From a checkpoint of a small transformer trained on Wikipedia.
Architecture: RMSNorm before each block, rotary positions, untied embeddings.
Each number is 500 + 50 x the weight over the matrix's rms, rounded and kept within 0 to 999. Layers, rows and columns count from 0. Numbers have three digits each.

# down: layer 4 MLP down (transposed), 1024x256, rms 0.0405, rows 711-737, columns 0-255
# up: layer 4 MLP up, 1024x256, rms 0.0436, rows 712-738, columns 0-255
down711:494497570458479524548468608545401508583531533506425393505524519514495441520538542462521513458552524491484517458533549573514482508603480546552494513541446603481503479382482475510430521533559452441545503522513507504491580484408456499508518509498579494570433439503468510484457420514459419448501445379526512490617434576477493501464490498505494629480544502519548489541551527538434559550515531450470485431515544503530493531488511506435485569542535488473518500565548465542524498520553474523436522519478486470487536472436532466543515393444522460404493568485441532499535459537578434530534487554528496484525541466423504565378495509493524484490471596546524561575546476485454524502494516561476396462558544533481480502598598447505537369448466428468570481555532475580414553515424535
up712:477527535476545428519525383460394512456529463528421519525540554516489542439569547447489560589483572496494481468514480567505471521508479427544459437491543482485499490467452441547521389516532595526518517524432466495558568556532516556485473485479620462460363553530565482498518413478522481495448388460393451407514555449553469558503372505551591581562526496504541491529478447529547476566488534465562412449550490538467460438508498468447486529500562436509553403391479439528515493571535511414465569473528459553472455482443451479437581465408448458588444523514576503509509453473500471496493475559465486546546524493456577529485491488553511521472493513537486533464477419556392521500444450545415440540383535400406513369460471553434536476379558463477542450421492486469459568476480540
down712:420539472501469458428530483508523511498488444521440514518440460469582564503502552505585552506532505468452422413530469447511484416496598486491511528493461459450411482511489532450425568553498499504485521436502504459510627405500561489491486522568479524467664543524376520467457458566548580443439560533474528560561507498547478468495461515512331542398505575565492466429462494526521556452512565476444521438480469550585514506545479506471498516494459578442524531514527528533460503424484526538498514471432482512570603501573553454448465515558465509527496468497456565512505494444574514462382472511501479535481510447431508432434405544502332471539517508515466470577454548469556550406450485514494497548559532536553560579483469477460471467502519470445452579592425550507557490386595412
up713:505500462548512510533575436561500438497462480526538480480564539501502425438444426531500502521456495480572516470493486520519485509515470542508491414519512529388496623436436569436454472473564443464551471509460541518466462518469506621527450560518467517490529551452576418458562355484430608564533416477534510454485594507544560560524524510409543514579487454548487524482511438496482500565570431517511462520570507509451463544493503513498491444483494515468429470395479479631541499511411505606568457442435506545517498444512494532433583593578582521443584494580435499561469440486514429465469558474491519527505508440538459445456476590537596476602488537541526469468608482568593457568442455547600506483482555502418494458493514487447542547467411392502534482518538454531497541443572449
down713:555502530391414526479517521451572562567519552512538553569480461507447517515474526442499430542470475599577526519522595476525500468449575491398489459550587494577552518557468517464449382557545532482409519489476552466490551533424498414539552470468536447523485413510517543533451481480586460500567533410454589500495519539509473495450513425481525525563531389548388488517502573486525494444405516534493511450533463537527475448514582488478486482478515481433549593494508454445547508484487462519519510561460566537487431484512481487514444479509490500489400436432542475548464505515515557479509359500409463474510484440479563518450468503501497535432498546450509540517422511458450527454397537514413497520466519471451527569535553479570569444513587552490520523521464495456476480485487531
up714:462521556500483432580456524476542435474474544432549428595506487521379565525575531531686498509555623392511361526511458500554488558471487466447498440468446532501471402509484550501436465558463495474468479494336490439417482438536546531545503526594648558491537522566518587467544465546487481495545527476449426444505574567354557586476545537554517481558544535452550461471579575497527488514503584553511525500522469447599549449584501475465577594432517523516540529551449458552603538503498501501583487502399474512471486541508570409565477440540494523539567529465591401446583526437489473580448536566501491513448498416490545532529415461520462534556535486630477493562513514606573479540497496464511548535481475593532533369512487461527527506433584487477495571442421527452540448517510508
down714:556430548419492415478458501477518522639568493475383522518518529450564616553563441455453486406532515503499497539508538524457541513484570566495541457514501459590536497440486454383512581538385436510546504581592515460525508527427543443435463507560545627518571393609461441522517512536462461582508569407496512565504432569569557575530536498445504659441485494511546504507467402511591471594475521544486522481505473504474530402464498461494526475513547466416474487491383421511494540540578586511501472499474473484550572550419501445494511515468539520446451543487474468498403573530551588520486573426435518398579576546584581524551479491544523495579492517456492440485542544414460508527502465560478517507403592456530411461424504560463520472508520450497583414429624537466523549536498560
up715:476522489475499469598485482449510490455425447491593569547562540489455461478493517460563586520468491444455442489492538540542475590475475438461499497580493500543520467541534594483447566545462405535450448533451502422514460506432508445588501556480498565448388616516582455458493584436538470490581438484460519453493404559510582467588423535461545636475469525566536495433465544503601595487504525489471526581426449547533418450554482443545577542500485522430571551443458577534476571522534573557514463482441529457461475441529544485526379500456580392447524554456547556497464513491566460517459486525520512401456572460464537447483543434582546405465593477462526564471504497419561620454525422589516543506452588529555562498432464504547542541529601533578497446412517541404564473537542475
down715:584537394520525582458514509503507527466507591511469542547464449474528513477470534548537509465444571358472431562556485481540532483447403610553466498565524343414438586468547480511519505399499452468503457587469482526536473425534465528532464369516483485553554523419604451454591527531664455468543429673511591472483447554461434392571581472489541501488450481465461492436516537531494574409549535480373496589493430435483475506600485477575526529547561554542382559517480539517464417571428561463537550473392479544523540415515498606580508537517507637430498454557363535531428450453532499476487507556551476528539484491538410423526508522418446552466498551557534569533498539468424489476415501533546443504486443503589433549486517598408502528474413601447576420565530509563464522543497545
up716:501411492502530474511481457541574567462443425482515462553508515574499490549478517485467581584537407507507494449503500493456479503467459444553502432538444539527595536457522524483572522566373548586532512514542439497471488466477535575566499536633515530552495416448586524490496500447479417545470405495497573475502472505440436495455518472509522602465367515403551415451442436612383471577523444448525442417476512557468563519494516486502555565493607513510416460517430461577518487481492463457542436476435447535527492459513492608541413566500510437484448599601550450513480514631455477523541523466510481543529522489475427500517399577475511492474518514560390451558433517485420496467501491416534591599428551535460401472489507487494487553506515546534548529504367484393541582480480405
down716:544550497593467442462559535498476479545572506528568483470498504508437435564531522496441499524508497461539508602424465476457545458485538484440500500533524450510471473486544532508482518483485555501442485407512502428578507457525530398444481484438507459477600490550540446519488495503501481560507528384507496472464516488489392536522463483430380449495508568517527488521522523487451481374461513441494528512476489466560516497474457489581479448516443592444529480421521547436500539442532539535506455487460393502445400512518464432502593441439574458540495442498547493459502439497546530438483473513434557456443527585574520514479496480494568360478506528437509518452526493484464494483483510558480449476420491353472449569467433582542523544530504398553492531479509548551490415358509499
up717:521555578461606428558506494458441444522431528470415511468495487516566490536495504431496509433529475465453605505528444641480538489494473519516499540524457517382434547493492505553575530570478373452514488573463559415544432494501633452491507526512579477560488540502421470486503376482500464594457417483452491480488538490484574508553463541515507476522500541468509517505569602557472476414487506420519487523484447446486469490531541533553516505503483457474556496498477446442493512481472428527472484495517517618579448424487520501551474492488595581523536424428540579511460536488546447422406499521503458440565463497561501477549436496496456422482537511525620478584514455514524508483544523506512499512475558477537478453499588532427519426477452470507562447483494431481519528524462510
down717:439401491562526488464533487522490529531484492490500517560554492510523523452513547534549516520514455450572500517557521390571448490467534488522537464477459570463527441512485476462411496482504587590486558488491479582545626571539459553473502481459392581493467527519497503489481562453465544457474497600430509458569444487541487516500505451496452583520473523548565422587501415474457506505482527522497527512556553438466542509457498574380615546461500410486495530411535505541551522550525437474548514505460432457456514484508478535510619556528425438465493506580555438492491511475420555512463462479469491487532443471496522541353582556447547577563424494488509465496547461557467492505487458494411420468559520520520526445527462509608497460438533543502442517481514597484529509506466459
up718:517585518503513425440478515463407453531577478514521480400458487516619522589532491508454528481554520493543455491586494545606491518511499459534436468511437603445542495405485486551453458511582573504541576533494576520510639534601500542506437393563479569381472534478446573482477427468513574463442523492456573463443475520442567527503455474536472537475525531447567547463432553468496526474557519551454477487481545501586455420486462473546498617473532512399527434564507524498457445511493480419403482506542536543492506487518681502566401554580475506504545554454435488584432435450477497538518524477575495443501465400465455482432538524469587465582561446505404475494480430508492493435582435585441552508505490556472411509413505525555529429532467594512448519455476422539559494535494433
down718:476481546536501476458446540525562562512368476472489518522525460446423533522516535470564564448615454451478521496424479495487565468427511415581602555550472557505464447569470447369398431603426516481497486486577457442475406502618582563461490467493558506341642467530543492508571504529435410552517507515484455600489509504452554462558461450550559497552432511475530455488468543577603517498438429435598524404473502576594596541592460493582468468454478406539470488519564619502522450513538517406522489477425499522494528491508461491570562497508483542554515508475490511598488534534585435499470599514515547486565493463517508487566586514492515433494497483474524452448462468502493530473398511559497520490521440572385539482437507461488503443406457514586509525583438515578528488571479482
up719:515492429522490422524497456484427460608539504556522513548457530479518422441548553506458484499456490474482530455539457530513495530427460424544523455362568538535450474397492471497448459501501429490493473496437454531476553526425505375467502439582477489431399584490556527451560507544527523538533472445490419493467478490558486515483522501502425528499445586593475523423587458461471599558423520496470512520532500533402548473547532485474446523433542444530498521539523431530477490513392469538681502551491495546551497483539487493461528468472342471574496543577553461460508512478469455464570564530515417369510498535526592539518486583582525499574512545475483541623528512510566477547484542501493475468552576434424544497454435513467481523441428562498523611591545413444459561465583523
down719:504540537496465522590456467491475478559500425424431509539500574493478589495519480496467504462418445467434507486454568497455459387499504493490474518443446541486511501579537556501430545529483527425553524475557518492483441522448525526595539514466551489554560460509433525550450485482484425455517500457492423501399527560490480477509472550500461450557496493557549470501494533546553422544560516480561530448444515497444434560525429420496535395459463379424539543523469515459509452472530439478557542499525444588458533484484541445541494551469446484528570509454558461479500445507466507453492418561497454545603500493499457521453451441508409454598613490503453451562545488498472473474527505502513534486451448440539549448531487492475517491507546540467498441572532500641483490510459558
up720:519409553538508475518544432521478495452500401558458514518554459533513515605517558436505578493483499435518548515408500527529458490486466526423461510614492539541537445549527443513528524490433507481515527554432532495505483444369548481465488509531583425515502497518536545483413582489573555471558481480465452497502550431440472614518402464490506557472508480491525402533488534549459482424506491469510479486528549514543445516496525440493506455504478480537504447498436511471604555481438517574504520515557587514494503512498502534415511478504481558497478505494487546496512472467522490546535432526529481424502436544508500428504516498443526534504589467516528422454542448427449573415501439529437464575521493464535471514474577507518542408461590495580565532500422456506530574528510424
down720:464544480498455458505518480497625493565478512519533434518453561395538480449425406537530471535517547532484493371588442455479424343488601512580543488403506507459542548357450576437513474459524546455525518494581540484557478542524418480550480499466497455513515522474430458509534434538513434520390524482508486410543470550551517407542486535467459470511495544498492520516533483552590518543493553528497546504523526448495540490522491518518497449496545505512578538483502487480487494463496544468530516457396442376482445519554502516444516482453508469515544546449480504514430490519468552460484537483454546534549571475415603496423511466513465482438430483446447493424447492525538475421465475432546416494463565497433465496444480511455455508446443523481463543474573580511447518438462546
up721:537530496468574504489428525433451577500507365370550535498506459447612465538546585389449456514537474477501461433572454538480529553417491568511442460465537568407523540470485511451487544595492551540386559595450461541498464447574546553540490544514481508526532559550464438461429378503476431470406490492447547487443604445486478482503449454533584494435516494424496452460519464492471387571497484546498504543588516496492540422610562561573470535485586502474425499509492539563472477451564425569574454469461448461553505516521542455493477510520613418525593468428526454387539408426517460548389506467576503522467473410522389459453555529528512416523597462504484452450483431569518436579504435481487544505492533471471421456460593510442497545434546442500422569447452534549574540562431491
down721:468437575486482446500539499404479479509507546462433530500478566531457562496502537514540450500446503543470581453474418534435565582485524451489565496527434523592371483573490574539424464642479556424484385586558412422526458517546561380557547507504501437420452393521546518531535596561459477612473650469551421482458476486486462569453458508514512449635511491483404474495425532370527498487469400512537522351533400439519550499428530539481441385479549516552453478497612555512513453469404450428555476502512481479366373519411625554590538469457587582548505526417546474469499547527467512589505541448569512449485461520483492471532539598488489387437504591521442501524470489411575548357501449496584400480546402498470374462507528552423588436448469628506465470491481430596477535504577557
up722:509461530576431533511448484370540486470547454476444464483420546511495494521561547449575627526554606436464518497440441536503481608464579447556518474555529482547516478544521476499519474445464464544506509486454554461506513517525441548502391562517560450541473499532509599447521511557512557448531370561495422490472552478477558539418506539488644511542499505608542503466458564497605484502453573528427591521511526459502476527558524419486516584467489496497498493479562485516484535493507529612416603422568537609472476426545570450454451462565425489550525490467538557452540430587601488529495476511458409449498490536421529476431508508584598519475533397429438465434504399396535555551546449453481503513522495584483496517476559542518503605452605465527548573417431542485549496463483479
down722:481451515512483482535593506576525396575532537560482525439467523476495534496481429426536484566513510488463512508443543487461403419516468515429449508517559573410497515439524474556444540565562372527423603456486513614477597553427522471466539523452483476530510516396531512463465443483506474588445478428472561415528481535411479381567480498402526609418431502464477530462537523465446463405538415533505573417524503508562491471503541463535451458531515428617520465501471435395489566552550571465527505516453510473518497596489545491515509533448496520560368522526436566520443492477340523495525512503477501508499456464537501571540452540399433584487447409473617493508416506509509579470563468499474436504495572417535548467515434393516473488508562532429477545475518549431537474503495488
up723:504445536562516447557542548422443465473529548389575480586614395579452504467425554585539496491464564501444412541504477484554590469446498530502557528486553607574505454489382471479534509506490565520485456466585575506439563461438575575522467520518411523586437488568525515457502458381426490436399506520511415481393504471531533408466490491482437540579472469529495529482473481492532483492455491532539433498525506473473468527469537521556469516506490512449392505488507421518506481588514545490474469483497575567531444564576423489488532524442472597484565497466468453508479379554559391523600501548548450408517533547549501478414473487551502491498555521468423499544513556480472536565477467539478494500507527580473579472513529584502454447465443568509492528450487530552553455511562501
down723:582584503480539470464554493512470442486487434503497472477410556496480469446493552512483536520504532493518410507500502541530459415571508478545414565517571483517455498513564512363520440453485517521530493463496557479522457421599562539506511533544526472431528429568514481395488427523551512528553496502498493626511535612452486517517503596461489495475549500505453551515477482479433598540491511535514459561544541495531453488546578436481601498558533597500473539552457499447526510519504449488426521483521497516529466467475513515408501495481505406551527462485584391608414492439513369425578494450491483494513570509510626456533454498419491545521495448517487496467452482493452519467599543570576428519517426509493456606547520445522485558504482429538454570571475564477522420524465540
up724:497447498515560510508499444556527559407486440518528413467529547537554536536478458519592491469472488479555513460487451501561393519497491517469511484496586488520629585495406565580402556447470446519530495513495550419490449508480466450510534503477534574421476519592503455470578435511548457532541392453490553469506476505485494554538501503473612477461499543478520482465507477511518461536548467422484538510471473473508523463583500477509504491444564440582495565541560570518551490498457519540609545492517391429465478455552524497396537546528471513472581533523574461545533400582496510576475567511541494533495463519608410495517410507489545489541450445498490526537498490448584391509444521446452484421460533415514503525543463551534612512438477413478539519500474552524578533430466462
down724:603557512491486511511570529472530426510430572466500569492554506448396453526505473569476492499513579488500439551463497480561540470533479469502535475498454575522429480493553515483512455527475621555499477479449488584407568575574548507502540557580524531531437441467545487486448485531507496464460535516419382529476462361567569374495429546482502548485493648410495545496500547521490510416439506475463529507535539532572489575527568493477525514539492558488459498453575484514530557549525543460439568435427568552484450509447511494520479441545548502531432508562450485496444555462506487486510480442501406449615452469503530573423510512480563473414506521459507436536544530555494589566542512473512516533511483510464535542490512418512370512570592505533438525517460477588488474495497527
up725:523516404510533460667538550606509470431517460539435486482553475554478497528518534523394475526504575533560515559467496459579574604492552445548516492482474486473432465481563555491482511413547536506537558595521446398506413452471601441523415564549517524470611415544599440480578565520490519506454453464475493452560555515483438561577521410524545550431475461510534448516571421514431477562520480526464433455520497544541556563509444391526479502448513530529482475513465510455468444529482486449526517440546482558539499423484498527536581506517527493469480460526583490564528499567450458638557472552453552597438512461502466565490492514490459481513590516466496497471582455439524541457445512379558504564455563524522490470556466484571539489531582526421571557500595520420491643545600501
down725:490494455455459534546511473459440534583565597521601544619528545374493465486545575529520504446534518502472455549569467525506519421545441600453511474503468675512561504535457471519425546435450547525430530543431551513484560536494512599485506413462472453482407552551508579402541424482472478521531533476521488553536493529490470407438445425441486547510468499570564510520476456511504474422514588397514489567504535476590467488555565599547524547499416480432409577473498523538438598443537510588469524529438462558432517486504637509454527448570547425467600527502477433455537452587538489483520437502535516424580448599465524519437494570457516494464593482489501486562409590510564448437512488497438502499575482467440491646486398494532541500510474541543531447554488546553500503523488418
up726:463452523589443469506563467483403487477517463512512538429525552518527473518480582477525608607409529525580447472410460572492501516498512462561432481494529515486558503482451469498478441534508419484455514395464473538553481473643449468516539556512510475511548478527546488439503352494553399542472531518517600471523528378521487489467409599484574487458624565577507445480519584554536447414547601402586484454501534549547544489535479471488540589538460513430478495591468520433548517589436440557537436469506541585478446471511575565527513498639404606469497532549472574452549516430467491565498456526479509438432528470535512475575520602511466500487466432528416440507532477490593475527485490490425522464509501524452508509491502526557546499365450482559577493499412436516469547540525483
down726:600506472493560508516557420580445562484459491526413452418503512460395471566439403568498387437546490548486513526466434505516474575464590557520514532518531490467510489489582454530457523428431467364460501423539509383492492550446526453525521497548490557537572476540488561509545558477446550575569499468514428518582431486470562548476467483574415565483486483505511459418403440563471611470504444511443464568505521487418416439605517471493475486492528463486503546455477470560515473528524441492455546487459504553356502448485487351481491528505520456464402487461477437368456515592456545440438512494478521545539454450456444547539467467458534557490526528477601518465565451544482467347514451435499475502566544438502494504539454520483431435576514499502483553466557495483374605471583461
up727:554452500474554467560501522546449470417508479519519454410491534497456545527480451489588548542590504385586519513535455483485423494433490472494444542530521508469556510532451541465557515605495339376554423455501511413527454510464444490546503501545573566486337496511522516450534548419492485568517512472463439461392582512410444537568569586427511505497454493539503530520529427459549536471454501542468450588531501514468456506592519441508460506527545608523428496504516461501525529520459461465494512490406417496438509456569513501467449445512542520446503514429485499468425485464552509566417442467546457490532497444517529493526453529598572472583489477538485520554547520452513460484488469564545579425500570435627549550486433462489554543477515443426531463476457510465505548468499457
down727:447503474538477506486494548464521562477478544508560486572483456465518460427494540513491449404435414507572476548477480533483514576497478550452470444463504554449508519565549466495451500491506543513506537596588551562488466425480524546570553458622454550443652540490489595556559501509512480428535495584611523533581488581525439565487444561525501528477456454522550426520460539503490466446497610598456563499526527493481525556462483440507517525458474434447474532417556441554483491421527570583466603476497486449465496463407518505544473524529474464506488431475536543515483506491522495526486529489527549587351551511452388621423515501493469470476516431474592499491436564490491510529501550556350498517483499616485490515407504540440455414483434621553558597532500487479501511551474485
up728:466476481520545472545466467462525518493445535493580447448603556566562521444462616465419526578503423480485492521405437540529560500491485502474466481435570509429510567420503499564468471524502417450453526631498492472513444558497382505456537462458489576467487462515516485487409452418440586512425430441489468471493440524435382444491576479492506533523632540492528488507459458608452487468457522519549496491473425410453485431531488421426555499405492490487400520558469390459458486549465435508541516501479542577553478477509550440443574476545367497443449462508512575486492415516518540497531541513509442414485426581469518513513396547432409514462439448456528501491551503498531471432484483538392489533385526475437468502545484574491479548525511472451472508535582494425430519509483495
down728:535460506440450517503486498525460525518454450455518577501459522461509588513461445496492447471525648497481408574519460481514593493526421576435560386572506498576545575481530523527505432464528452460563524540502522425497506506471586568560555523436421506545531456432503466564577489548514538572437535529429492475523577530512492460512527447471587546531507460507456534568415548463552463558492457442463509550543542523421554520449575464444439502443490540499423456499443541548549484500464521572427519508566522483519568486485486465547469543406559446472506480412440509499466459511503470494504489538532572490482559499534539464458527500424487484558534486572593518482567469462498565496477485428540522511516394485513489502571545468561453539487387479533468429498423547406514467570489508
up729:491504534519488471564498529554481509439399376510501494550542535497483536429537566473458590504504559453457509489434464544519426468448464469600476513528476505454520532459521499478449469506469434587529442531574545441558483417572539525488461500504472477521506524517487459474556455478549514547461417511393510470491424498472492448442463572480568501500441523495491500465630525568429410558495617520487543509509449487590469500585519438473493508466567459515550402498502505412537552598449437472471474525551418394492509555481511533437414498525531539454460556509547502447453429376515519496486535435513540509491434492565417467473506470532430451490517463527514417444540536420495541416496509517481526500452575494536502574516504486554517431428498404561498451469516452474449468506519550
down729:494488534489508489495554428516476516488550491540472474562524516579519459541435494482431400504439546476472496590494480487531509484474515493497561503491532514497474504469540536445511419426469550378498520447486571543582479499431547513515534608486493545403471537425542520539441474485551392517476530545459548536574573453540484590534528534548539550545424475513491502444543428400572536536426576490510466531479557483542597539436442510502422505421496548477473464535516553522504431522569568554614487452494577473538546496491478508520549470446513438595441518451511499456498526582495529541574385500469571449501458560523490556484412583515557430553521448487416499516543534542536570594467550446489368499501472554540485437528528468484454466530495485477442508517427435495502495469481418
up730:391538512528418463503405494551482553489537495528535525570557481533486467569417530418452522568557547466508476454501482558482535506416447550499483453541539486427479482503546460509538504575454456549460530527541486404496418505525480487510551524496486503580469518514492477487445472433433477467438449520470519485490440447567540490519498538416480463457448515486508447487422539564434502513499550477476483530577464503452341431543523431520512532466516558480480492503510522438562538523515430391490444503554467545484463550493508458497497471526451423532491520509579470511566570520520505476503471437543495540537437497449513424501512507548511514469528416558506488492551470444510466516519552468442589611466552369526455465455523565551470437517505425567527506548527519466508536502530523
down730:500428520494517518476502444536433472510527482487534471514478498521501423572503484528423434455435450543437451501563518501510524491537489454471526542496516601497510566537462473456484506491553605452433548433447471527526529430467420513631475511494455525455491483391472512543491464521578500616476561482504439524506538449515558476522458442494512439455489515540507577496486472460416544511468450514476512492486604462530550461519521501521481566566535492545510440544530533484432491484478485455540546501466413505531566498516511590438442524521554550449483498450533479512457509532536527525486473481489529480589513432538466509478527624473451422452478553487488495523595550572556509554461463462470450530513490616469529485546494531441538484505446496474520488451461526493452475537474535
up731:479583540507464501537439501536524372472468462529479456450462458567556465536516511585532464561547551479499542461551514538514472516531597457524525470513493514409558465489492545516528520504500501533506512546440499368523438538441544440514498574593425509426504528478506523503546512594488508480450484471523497475474411473468526582480531368458454566503548500435471361487477478507439493601448361523503508492478507582543565524459521443407531491438550501527462434609457541552436411579450526516494488511548543525512537538371589533513499561584516491569492450509538486469501535415468490532507450517532500516476475546480447488480523483517481520477517519548502508403471541435458469472457463526534464461500556528520475483473403623558509528458567587534458450527481514492607568524485456
down731:547491491480540535462495516528496572517453506502432523502510576505428459431464519507417559403460474507447552551511569473549471483543592481496501480502492386557557478473487515551508469470550504450571493542515581497520538488501487514553505474456436474511436461557562541582486478445482457570517513460548574507501525492495566495477479601582516501515537529479492535525511441561499495571430495481498449507579552484531491481577449444569529482469470590466542498458505381582436481422426530590504483528457452466503576445525573407416482490458501472533441561457477490448483543559491562516544413512372553464518522437452480531535491519554547467484504551467444510558479477442495515472518529525499428467468540560372491583463475440501511472433411462475535477447459448492463413475478524
up732:533523497401482554466522448449474553458522539518519505472529586472530450512528464444420508566478509496478544479490531458519550518495473468549587439554555518550541505510588483473457508555373553539479514468489586512502458498473442603544530507588465496482441592499562543475468515420537482517514518491454518477478510511469516496544415505504590516477489517527487505459516483490447483512547526544392512541581426452448567564556558510496402493541646515597503515507491513460477460521508536416526514514410453458485517468517491555451500483480507477536587558535512602502483534417479516574480556470560498548428477474469503437482530485543511486438520496483467527473454499474508540519454476519523496529541499486450487576433456554541461502486470517480489512501469530523442551547525492
down732:467511542512535505500524555493521469506522536497431537450546518501533507498512524401559561437552535443506502492583451521418433380554532539477519468434478483516494450505350535562522485498571386485461560514520485454485453470492520461470522466464520502546570478477490487479516416451522561480472451497587465583518543470522503477493442441564472533500510454488435496540466513530529476452521478559586418454450595468500501465473555550533462495480455440444491477512576446523534493478582426476458557549530581470497507484545578447523472548570444535469454497483457537501503597617504512575523487510485506459500585476527407551508509482511451501618502526512524453498542465552492532566535499533520517466501495469570525486521463510524534521518570423474588494527497421550512540510438490
up733:473496535543538501500495530576483518548487464464486477496523518571561566508495486591605542570555498577527517507553541427462497501458518534475467495441458499411577558533556461462521469499522539495429599541505584554477537527490540548490486514464492575533529477500442508503521499463568466449517479498435546487536524553492482452544492519434501522616541502530515428520569477576494556531445533506454444501494543433482488445470439479468529542494525550515492527521473482488472527552511496507507479461473603561524488532544506513428438492464511497518566477535523517582466500465493518566515461450461513470527515480480472485480591412480516464490462452515483436496510468575506465516502580546425554468555507541595543537497513541537475449496562457505517483498499500496543456445445485
down733:475481465480414481501531495438520456459497550549507522501469503451491463510523503388435477402438507470502484483442481583589529474513512489495543479618533538582475452487443562484524507501500490502557454450501412460490471468509522475553469491500503387515478531507532470472519530544392514576470502507532463503449454499484468590496502501565528447453435517518473581473442518445492485472541508511541578536485484546494483552535515516544482444488458469502481556449550476512511499441472529481514514544498437470499506453481497533529523497528433522463455489471501454403494485525488443429490534542572485524480487574575495496478456542534497454528554530480479593540479483422550506512508472418544482510509421486438489457571510454457528544481455512475510534491504452569482512570541523
up734:483418552479564487570389471505452515432494411518493435550519406471562505491535466449489518535555521451495556533506450534444443610481408551502469520585490483475548488486512484488494479523578395488544519508510489583504423531458489459449542543439498536516506461549514530461546385523513461523543406492442504450517579489516517456439557506462467667485485491405480437529558523568528462511552494474498475546490544472547463497442548495493504447450455502437470446475513513412535514566508517530520480555540457524544494468459556549539517573428512493417518500520518478497559503513509425524523484536546435436461443481561473476417525543500459508531516531526527472492547465516532490371487461421520483540433505426515515498372524558456564502451523362562469456563456514497528530533480387
down734:496533466520528577463488531530488494492477531502552526524597557524526414444514538538490517522557510477450591515454452434501494421470516404405520457426513358474549505503463523463533525576521610450484593470578496594521524443476439571548472528529559501413507425574328527481509575539472535498494575392514541540462459501459561502570513511547508391506482535582472577500488503548564439436418500514527494497567455496485454529505426469579587475528525536544600488431561462471563487465544449501525487523543550406500552537612471442442484514566454394567549535496426487497421452616565541511499563516467505553461490535489533554505539487486535556518461399558479524457516446438411419576526496495522527480438543530462519495630456450551514493538469489465520499491577533490451496464467554
up735:542443465520467493499472592578511539427537461563513481482470493554553491498536482489420515550550436450484551478537536525543458597433557522453425382465488493486451451448482525531505568514550504474517523446469503434535453450511478436466439526460489492521463470475527439440556509559550408465561507482414520461459570498401439470571531453478506486521494611457477428464494424464428513520584403483454514475542499483515525552453539398420446454466537417462508476478472527536538559474526459519532564521551455482492559489506527563436590482484529516480577455522493484567537465513502468514425465398527532518488512439464480441529440477563557434488466496483534539484563514427484494557488484379519543466551538426558494518444467502505493556501547529438542532513412468501522515481376467
down735:530481527460417493518481434459504413465452546507583586513503487491470508557470519544594484462528577520506486537434436458488523432541450499544513511489442545481526543578468447443488426486484459526416420546507492539492506502503580595540509508561514516447523525543449521453501450481513574526474467593559488559510492493520487524396490529622578505436507338504474517479574498451520458469403465398483457557547527438551483481589459560524529564483533544593433474451506586497506534511453540444454471457523537483502498417510546504387454542534492438566521499487496466490457520402448556575514461607493491435573464519534470497554543509430524568572505486441515443550435475520576462499459492561507473493481480513554550447600450529457484433411364444538473466538540447588488499440632474
up736:565481576491480409524519497534417531432517465528567440517508576472380510483512499492548496561521563484515489568417481426474399525443477422500430431534558518540547438408502525553532420507519376480502574561578499466436493526442469515532489499502563548471457518444410549443506477560488473611458472414489510455484474447500455480498503489514445638506441508463477495488479568432476434603509559524486541569432497590460553505568499496533531448557527452525462500391516566529538509561403504460496521492453564501521453448453511396460519422481496523527444486525577443565453578387399533540504540537534489555536443644488585549480389543473563510527479566526428577488490466482599462429486554536491478492547578500420508451556458580499442529507515447472569565476545443477462555463595539
down736:557496536530475433442536427551461403496545523475418555536563494460477491522527620564428453517525517519569460427477541595533503504472574478492544533498562574541381483585422475417535432442446539528458481433497462545548511475528603452522499503560511575509581556516565518508493530583436489434455515573452499516479580444481555470475466459511565567464449459428568506469509515496467450462496421515611527423584561515533550493576578619436509511472504489505466507564631520513524440518516466484502457370443564521403427454525497507485453534551490535545428555438497525458579572506526473448458441483476485535404372457470437478433523602532590501573503491512441494492497397478403623473498503499479494548553491429598435420543557489578425399569421452471446558412547405510508460531552568
up737:536496519543538460532482440482481471470478630364467546523517540501531638545507479504524592606479486506565439454490487532500516478500480519522516515491541548563557512518465499528507455437484450387490540538483446575412510463522521515469538470525463554554533540600551497461522531488500490630474428471505407467515514441436475478554488428467476502511566580548548529481477451561539448468436568477493467449461575492631579581516453485494479430517545440468431553564472569556530456531472468517478485459484467576521504503543571458506493517515483494566414470422615559433503520470576511551559535521524575487530533477489428504451407542505546497521438483492448443490585520457491417449483514537359536449477504619470589544492568605549534546457420416432541478480522524455581535469523604
down737:502457441484567532519575586486457508488612448584531573510516447458467437456602504589420459506514464519415602514471391500484521617476559373341493488547496568359500429538453517465492558435506528533442394519430511509496484526417473495505527429507415530572475646433449495411548531504475495423534480499459541529432528493493423528509542475487466617475422455474459472415568523517470514485513441480540425509455571509414471454480408453450474619523542546576570512545474468496571540511416497533509510447520500535487501472502457460423513520492529517505519494542365445561518597597616466487428490480542405467508436450458596517439532389450537501497446472542498470534514546507556579537503468521451445533509527529538475430516485534428364468422594540486421528556570489549516460569376463
up738:489488507467493491582488474547560469493467487456503459442630506514512540536515537516422494536462510452504476566593433482489501495501497511489563472555554513459525525490435539530555475455425461533438451527524430429442535404522547527542473502471508413502460502531469534480454432404418553546412568453527487454535481492497563437425576545488502490427489545514501532466459493523490390530539495442473452561542442569468491387560555493534480552477586565480554516552544526501529565550467580436478507481375445485510474585510533472601514544526435425504504597529538537432460402450551502526509565650538520618449475558502480532463464602514439475535491459594485533601487530502522434516441535488431465528458537516514551454454497494440635538412484479557547458511502482510467519407482571